Part of a small language model's weights.
Size: MLP 448 SwiGLU, vocabulary 32768.
Architecture: LayerNorm before each block, rotary positions, untied embeddings.
Training: a variant of Muon for these matrices, 416M tokens, 9042 steps.
Each number is 200 + 40 x the weight over the matrix's rms, rounded and kept within 0 to 999. Layers, rows and columns count from 0.

# o: layer 2 attention output (transposed), 128x160, rms 0.194, rows 51-63, columns 120-159
# v: layer 2 attention value, 128x160, rms 0.0914, rows 52-63, columns 120-159
# q: layer 2 attention query, 128x160, rms 0.139, rows 64-89, columns 120-159
# k: layer 2 attention key, 128x160, rms 0.141, rows 64-88, columns 120-159
o51,167,94,219,249,207,209,161,186,270,175,195,183,117,228,261,191,214,213,230,217,128,116,245,200,191,191,282,199,140,210,161,175,166,180,209,161,196,231,241,226
v52,229,168,212,203,147,165,218,222,217,213,154,174,181,278,152,160,217,214,187,149,197,215,265,143,148,186,190,209,233,167,267,154,193,175,221,139,189,258,209,344
o52,139,250,171,176,223,215,219,170,227,280,175,215,112,189,213,305,294,180,225,209,209,197,181,141,241,232,203,221,191,138,172,206,167,196,178,185,152,138,149,287
v53,202,183,87,174,158,149,225,237,165,205,194,136,200,237,156,168,179,257,224,240,148,241,286,195,256,142,224,300,100,215,202,183,148,270,188,251,161,138,102,178
o53,183,261,229,238,197,193,169,236,183,146,148,170,174,225,229,140,122,236,156,252,283,180,157,239,185,192,220,230,145,291,251,159,163,205,208,267,200,218,152,115
v54,234,160,173,129,210,140,147,115,169,159,198,213,190,162,202,189,209,192,169,205,190,152,221,162,160,204,168,178,232,178,230,165,206,239,216,171,230,245,195,265
o54,205,211,199,216,212,207,203,209,193,219,135,146,176,143,196,204,171,260,156,200,226,225,239,199,221,291,206,229,159,140,269,263,195,208,188,192,220,159,228,283
v55,135,226,193,128,182,236,202,239,110,190,242,182,138,196,238,202,119,228,225,124,200,245,185,209,158,247,209,156,188,140,228,195,183,228,204,218,247,226,197,165
o55,252,239,189,237,274,195,178,252,158,215,203,195,202,216,289,217,196,231,203,206,189,230,159,116,212,238,210,205,220,198,241,161,185,279,238,198,220,181,264,169
v56,93,237,238,167,113,181,88,106,229,205,222,183,170,200,158,232,193,182,179,175,177,124,155,256,179,137,210,230,204,198,134,211,145,206,285,150,165,237,215,233
o56,146,208,258,216,236,252,223,150,155,194,194,229,152,196,202,199,183,192,195,238,205,143,192,132,227,234,176,155,206,140,237,265,167,137,201,229,175,144,284,175
v57,259,227,162,185,206,255,194,195,171,191,203,146,210,188,156,197,251,243,148,171,198,237,172,143,152,127,154,143,180,237,197,202,174,189,234,149,219,147,192,163
o57,239,169,187,197,149,206,226,230,196,210,204,122,157,228,191,233,169,216,203,162,252,209,184,229,221,113,205,247,138,189,182,163,189,189,194,211,207,241,176,253
v58,226,263,211,178,229,211,256,218,221,256,228,170,190,200,226,172,109,264,189,202,89,216,248,209,184,297,214,241,273,160,198,210,215,200,254,219,213,158,232,155
o58,163,200,203,162,230,242,174,239,272,256,260,179,304,261,220,205,220,76,228,248,253,226,136,203,181,236,188,175,228,198,202,209,162,191,251,135,229,204,226,165
v59,284,170,185,226,204,237,241,181,176,195,160,190,251,224,124,204,240,162,247,231,231,227,181,260,235,220,224,268,193,168,184,242,230,215,188,167,231,224,227,190
o59,171,185,172,189,213,195,293,186,149,221,181,196,255,209,255,165,174,188,251,198,237,156,158,133,167,210,218,173,232,180,265,211,194,170,122,194,180,234,203,271
v60,166,148,210,235,140,213,162,143,178,257,178,221,173,187,161,202,274,161,216,174,285,229,180,168,134,232,254,216,222,227,165,199,201,234,212,210,197,235,162,216
o60,276,233,192,280,175,218,238,175,203,154,205,244,199,205,175,220,266,143,191,190,238,195,183,148,243,210,199,160,226,240,237,231,217,153,203,187,220,205,245,205
v61,182,82,146,179,184,155,246,216,139,201,255,190,172,172,155,213,186,238,166,217,174,214,208,224,103,230,238,188,253,240,187,127,205,205,205,301,169,102,211,176
o61,218,179,185,277,234,183,122,141,224,209,231,208,234,228,199,229,185,184,138,149,323,170,193,194,179,249,175,238,267,180,241,204,287,154,152,245,211,227,271,159
v62,161,135,195,263,278,181,208,224,187,218,232,252,200,189,164,260,209,275,200,173,199,177,176,184,153,199,242,228,239,136,222,185,151,193,163,176,177,232,87,118
o62,218,144,207,263,199,157,156,219,170,207,168,185,195,197,123,211,146,200,181,204,237,231,150,240,196,237,222,211,188,153,212,200,178,204,160,275,204,310,267,215
v63,172,167,247,197,188,209,225,239,225,238,242,201,194,182,267,193,206,184,187,247,152,265,249,234,196,212,244,164,187,204,165,226,256,178,168,224,176,169,279,162
o63,222,160,225,203,213,155,213,182,190,170,167,151,217,220,201,191,176,215,185,265,85,222,244,194,194,183,200,299,200,232,218,213,84,185,207,224,164,222,184,144
q64,170,185,203,242,159,191,194,148,243,199,211,235,202,189,203,202,221,192,113,201,199,103,149,175,213,186,156,222,187,191,226,232,239,263,194,207,158,280,196,180
k64,142,213,209,170,206,176,151,197,184,176,193,221,230,237,160,277,203,210,152,229,239,255,218,197,187,227,221,193,160,230,209,210,211,146,174,126,239,229,228,222
q65,235,194,204,211,210,233,209,197,166,176,238,200,209,213,203,233,224,209,248,211,197,196,196,196,162,218,227,137,179,200,130,245,152,185,179,171,180,170,198,230
k65,197,220,210,187,187,209,182,191,201,215,238,231,190,145,219,261,239,209,168,179,219,188,195,233,151,254,209,261,136,182,194,236,223,239,180,215,220,193,208,169
q66,175,190,211,197,172,164,220,171,191,249,138,167,202,229,224,169,215,168,184,217,212,217,235,248,225,174,209,213,278,209,237,93,212,166,228,224,227,203,180,223
k66,180,222,206,219,198,197,191,239,195,185,197,216,163,170,207,204,168,202,248,202,107,227,186,207,229,159,260,230,181,164,175,266,202,213,156,262,136,244,213,167
q67,158,203,179,207,230,227,201,165,176,213,193,219,170,214,225,199,180,161,147,173,230,236,185,230,183,233,244,264,198,207,207,180,189,193,187,213,181,234,162,173
k67,196,223,181,153,229,173,190,195,241,183,132,226,229,190,216,232,155,225,209,260,229,268,178,188,247,231,190,131,306,178,194,184,201,145,211,199,171,229,178,227
q68,184,211,222,199,254,186,184,194,160,209,152,206,181,202,231,196,208,190,206,188,215,204,221,178,157,219,230,239,173,170,238,213,211,198,174,212,225,173,203,203
k68,175,155,225,177,195,171,263,175,185,229,225,222,161,210,187,181,211,195,221,214,208,229,272,183,176,175,194,245,205,216,193,140,253,213,181,199,202,195,194,178
q69,245,173,178,136,207,261,227,147,169,235,193,162,239,177,249,272,183,248,210,188,206,197,190,196,143,204,123,244,178,209,170,277,179,126,215,256,249,208,172,225
k69,169,224,239,187,179,216,192,155,159,187,170,243,163,259,205,237,203,167,116,195,187,184,224,169,226,196,220,187,221,234,194,230,230,121,243,175,165,157,235,171
q70,201,169,208,177,233,175,187,223,212,229,195,224,187,193,189,168,205,146,206,208,153,162,188,177,202,218,209,162,140,146,190,215,220,210,249,265,219,174,242,172
k70,155,176,201,181,185,215,213,228,190,150,269,187,196,175,242,187,163,181,187,158,190,162,195,200,206,196,247,235,230,202,132,216,200,198,226,236,182,211,171,196
q71,162,182,141,160,202,189,204,225,150,213,226,206,232,216,149,177,164,184,224,213,171,201,173,169,162,219,235,227,218,149,219,240,233,195,153,196,218,214,194,200
k71,212,246,193,280,201,164,189,189,201,190,168,159,288,232,156,174,161,187,164,178,321,183,218,149,228,132,178,142,222,228,165,206,197,167,228,150,248,197,163,174
q72,194,212,229,192,204,168,237,191,194,142,219,212,188,218,200,216,165,183,246,206,208,255,194,216,185,211,194,197,182,207,178,163,163,197,112,183,225,178,234,193
k72,183,176,238,93,187,213,227,153,242,182,217,238,132,214,161,118,156,154,153,214,227,147,208,203,147,183,212,222,215,232,183,152,232,247,190,192,213,165,205,259
q73,166,220,95,155,119,148,155,177,237,172,243,261,220,227,226,273,215,139,163,168,174,196,197,197,196,217,168,263,206,270,264,157,179,241,198,193,180,232,215,215
k73,223,219,128,197,198,156,166,191,173,148,218,174,245,165,138,219,244,245,215,293,198,203,195,149,254,194,199,283,147,253,93,217,172,221,225,133,129,185,157,199
q74,255,127,114,136,190,166,179,262,197,266,209,208,220,206,184,153,237,182,178,184,117,198,164,231,246,208,206,161,200,193,212,192,186,146,224,212,143,235,158,189
k74,196,174,158,183,193,187,203,186,168,198,238,169,279,166,226,254,162,223,189,276,303,216,167,196,182,152,193,166,192,257,204,282,184,246,199,231,207,169,233,223
q75,217,158,214,255,247,291,241,212,228,234,196,194,171,181,181,143,172,143,183,135,188,169,196,139,227,207,249,182,250,228,210,150,216,211,207,190,178,154,215,213
k75,197,189,223,181,190,187,201,247,151,214,155,191,155,127,122,132,240,241,210,161,185,222,181,255,207,181,291,203,208,136,158,283,244,213,245,201,203,168,174,138
q76,229,216,131,288,228,206,175,168,241,171,154,191,223,133,181,237,145,150,159,200,150,234,259,130,154,127,247,183,283,219,174,200,241,180,184,229,173,258,192,189
k76,162,159,185,222,200,285,234,150,187,212,200,134,197,180,189,250,192,216,236,192,187,73,144,207,179,213,200,232,205,251,272,188,231,235,249,170,251,214,151,183
q77,245,241,248,185,194,156,162,234,205,219,214,185,206,214,198,228,197,206,204,257,183,268,177,230,172,195,217,229,212,240,197,135,178,193,196,116,213,216,186,238
k77,245,197,202,176,212,215,199,189,160,241,126,195,206,190,232,236,171,167,201,186,165,237,149,245,214,216,141,242,165,171,225,231,220,176,241,190,162,188,198,163
q78,223,201,243,257,254,196,133,280,260,173,195,150,205,158,185,138,209,193,237,207,229,188,171,188,245,156,186,178,155,155,162,229,171,269,190,245,173,245,216,235
k78,141,212,179,174,231,196,116,206,164,218,224,215,157,249,179,195,254,201,227,186,153,175,246,194,280,196,243,196,264,243,158,225,191,282,190,214,157,169,260,250
q79,170,190,217,148,196,234,179,244,131,254,176,223,188,151,168,184,259,240,151,192,216,195,205,201,174,196,168,218,223,168,307,205,183,148,149,208,162,223,240,141
k79,151,213,147,175,135,133,217,218,206,171,176,244,226,245,193,198,152,221,156,235,124,255,207,163,109,235,179,200,135,170,201,177,209,298,196,288,112,217,183,160
q80,164,140,150,163,185,195,205,203,181,218,211,129,189,235,231,276,233,193,208,233,202,192,199,237,141,236,218,97,236,209,222,162,203,172,233,151,153,233,172,178
k80,168,171,240,281,204,146,140,169,163,191,156,221,221,188,260,195,222,194,266,188,197,156,244,175,165,99,117,181,194,259,193,227,207,119,271,183,196,267,167,188
q81,292,163,247,210,224,223,211,259,117,162,237,171,177,130,123,201,135,210,250,289,209,202,230,222,209,236,171,206,149,204,182,149,168,179,216,212,161,197,201,147
k81,230,232,164,159,227,234,205,208,225,163,169,173,193,120,211,187,161,188,200,96,246,209,219,203,234,164,270,198,175,220,179,221,221,158,206,207,220,253,172,179
q82,149,232,182,224,184,136,231,208,177,111,123,179,237,197,213,225,141,218,165,221,188,193,151,196,157,217,142,202,186,127,195,170,241,144,154,228,212,176,238,267
k82,257,280,214,169,218,171,220,254,178,232,221,237,228,154,223,182,194,210,222,206,222,179,188,239,148,113,89,204,297,199,209,139,136,173,166,171,194,167,168,200
q83,173,181,217,208,198,300,193,158,227,185,248,85,304,252,147,183,223,262,202,184,191,180,198,211,136,203,224,135,223,227,226,276,269,209,168,135,255,204,152,215
k83,232,201,275,130,262,204,180,205,227,184,142,243,192,292,220,303,212,247,211,179,204,159,204,256,201,214,222,187,183,196,201,209,197,166,319,159,185,235,196,173
q84,253,209,211,227,196,186,189,210,219,209,174,239,144,178,256,175,167,120,130,189,186,282,173,130,232,155,217,147,120,201,192,197,134,173,234,231,215,215,183,198
k84,226,237,192,195,231,185,252,255,181,259,223,240,157,219,165,110,105,238,196,216,170,168,204,162,242,188,174,193,133,240,189,186,223,154,213,148,226,206,228,235
q85,176,155,140,185,235,197,140,200,220,186,242,168,182,220,135,225,222,165,266,206,277,260,182,172,248,278,189,162,224,218,228,239,184,223,175,258,185,165,207,241
k85,202,217,199,195,174,187,217,195,221,231,184,206,248,200,208,216,213,225,135,190,183,224,246,230,182,242,174,117,172,276,137,149,287,147,250,227,194,264,172,190
q86,178,210,174,116,214,199,152,211,152,156,284,152,209,167,181,214,228,166,229,156,208,217,218,203,178,188,193,188,252,247,178,230,195,168,225,191,191,205,153,206
k86,146,236,243,297,178,185,133,113,169,292,184,232,196,227,282,119,223,148,197,192,168,242,187,157,237,212,204,208,191,207,209,150,123,231,131,203,266,240,218,129
q87,224,232,214,219,177,170,187,269,168,187,180,168,162,184,236,291,194,193,225,238,153,217,221,257,118,225,165,197,177,129,190,265,213,160,219,253,202,197,139,253
k87,194,121,208,229,162,196,197,160,208,231,153,219,170,216,198,276,205,186,181,253,233,230,240,146,148,163,197,188,193,224,147,154,222,226,167,179,287,234,193,174
q88,191,169,224,195,198,205,237,135,210,202,227,211,272,156,218,210,208,248,114,164,194,187,198,191,183,214,204,186,207,239,205,140,211,210,205,206,167,212,176,257
k88,276,226,171,236,251,171,122,244,104,247,205,312,198,222,194,196,198,199,167,188,184,223,205,201,175,243,228,138,173,249,197,179,125,242,228,231,165,178,229,251
q89,181,245,114,144,196,266,288,228,201,196,247,258,214,276,239,225,186,177,177,221,252,175,229,184,165,222,171,195,217,160,248,268,142,224,163,182,162,242,188,246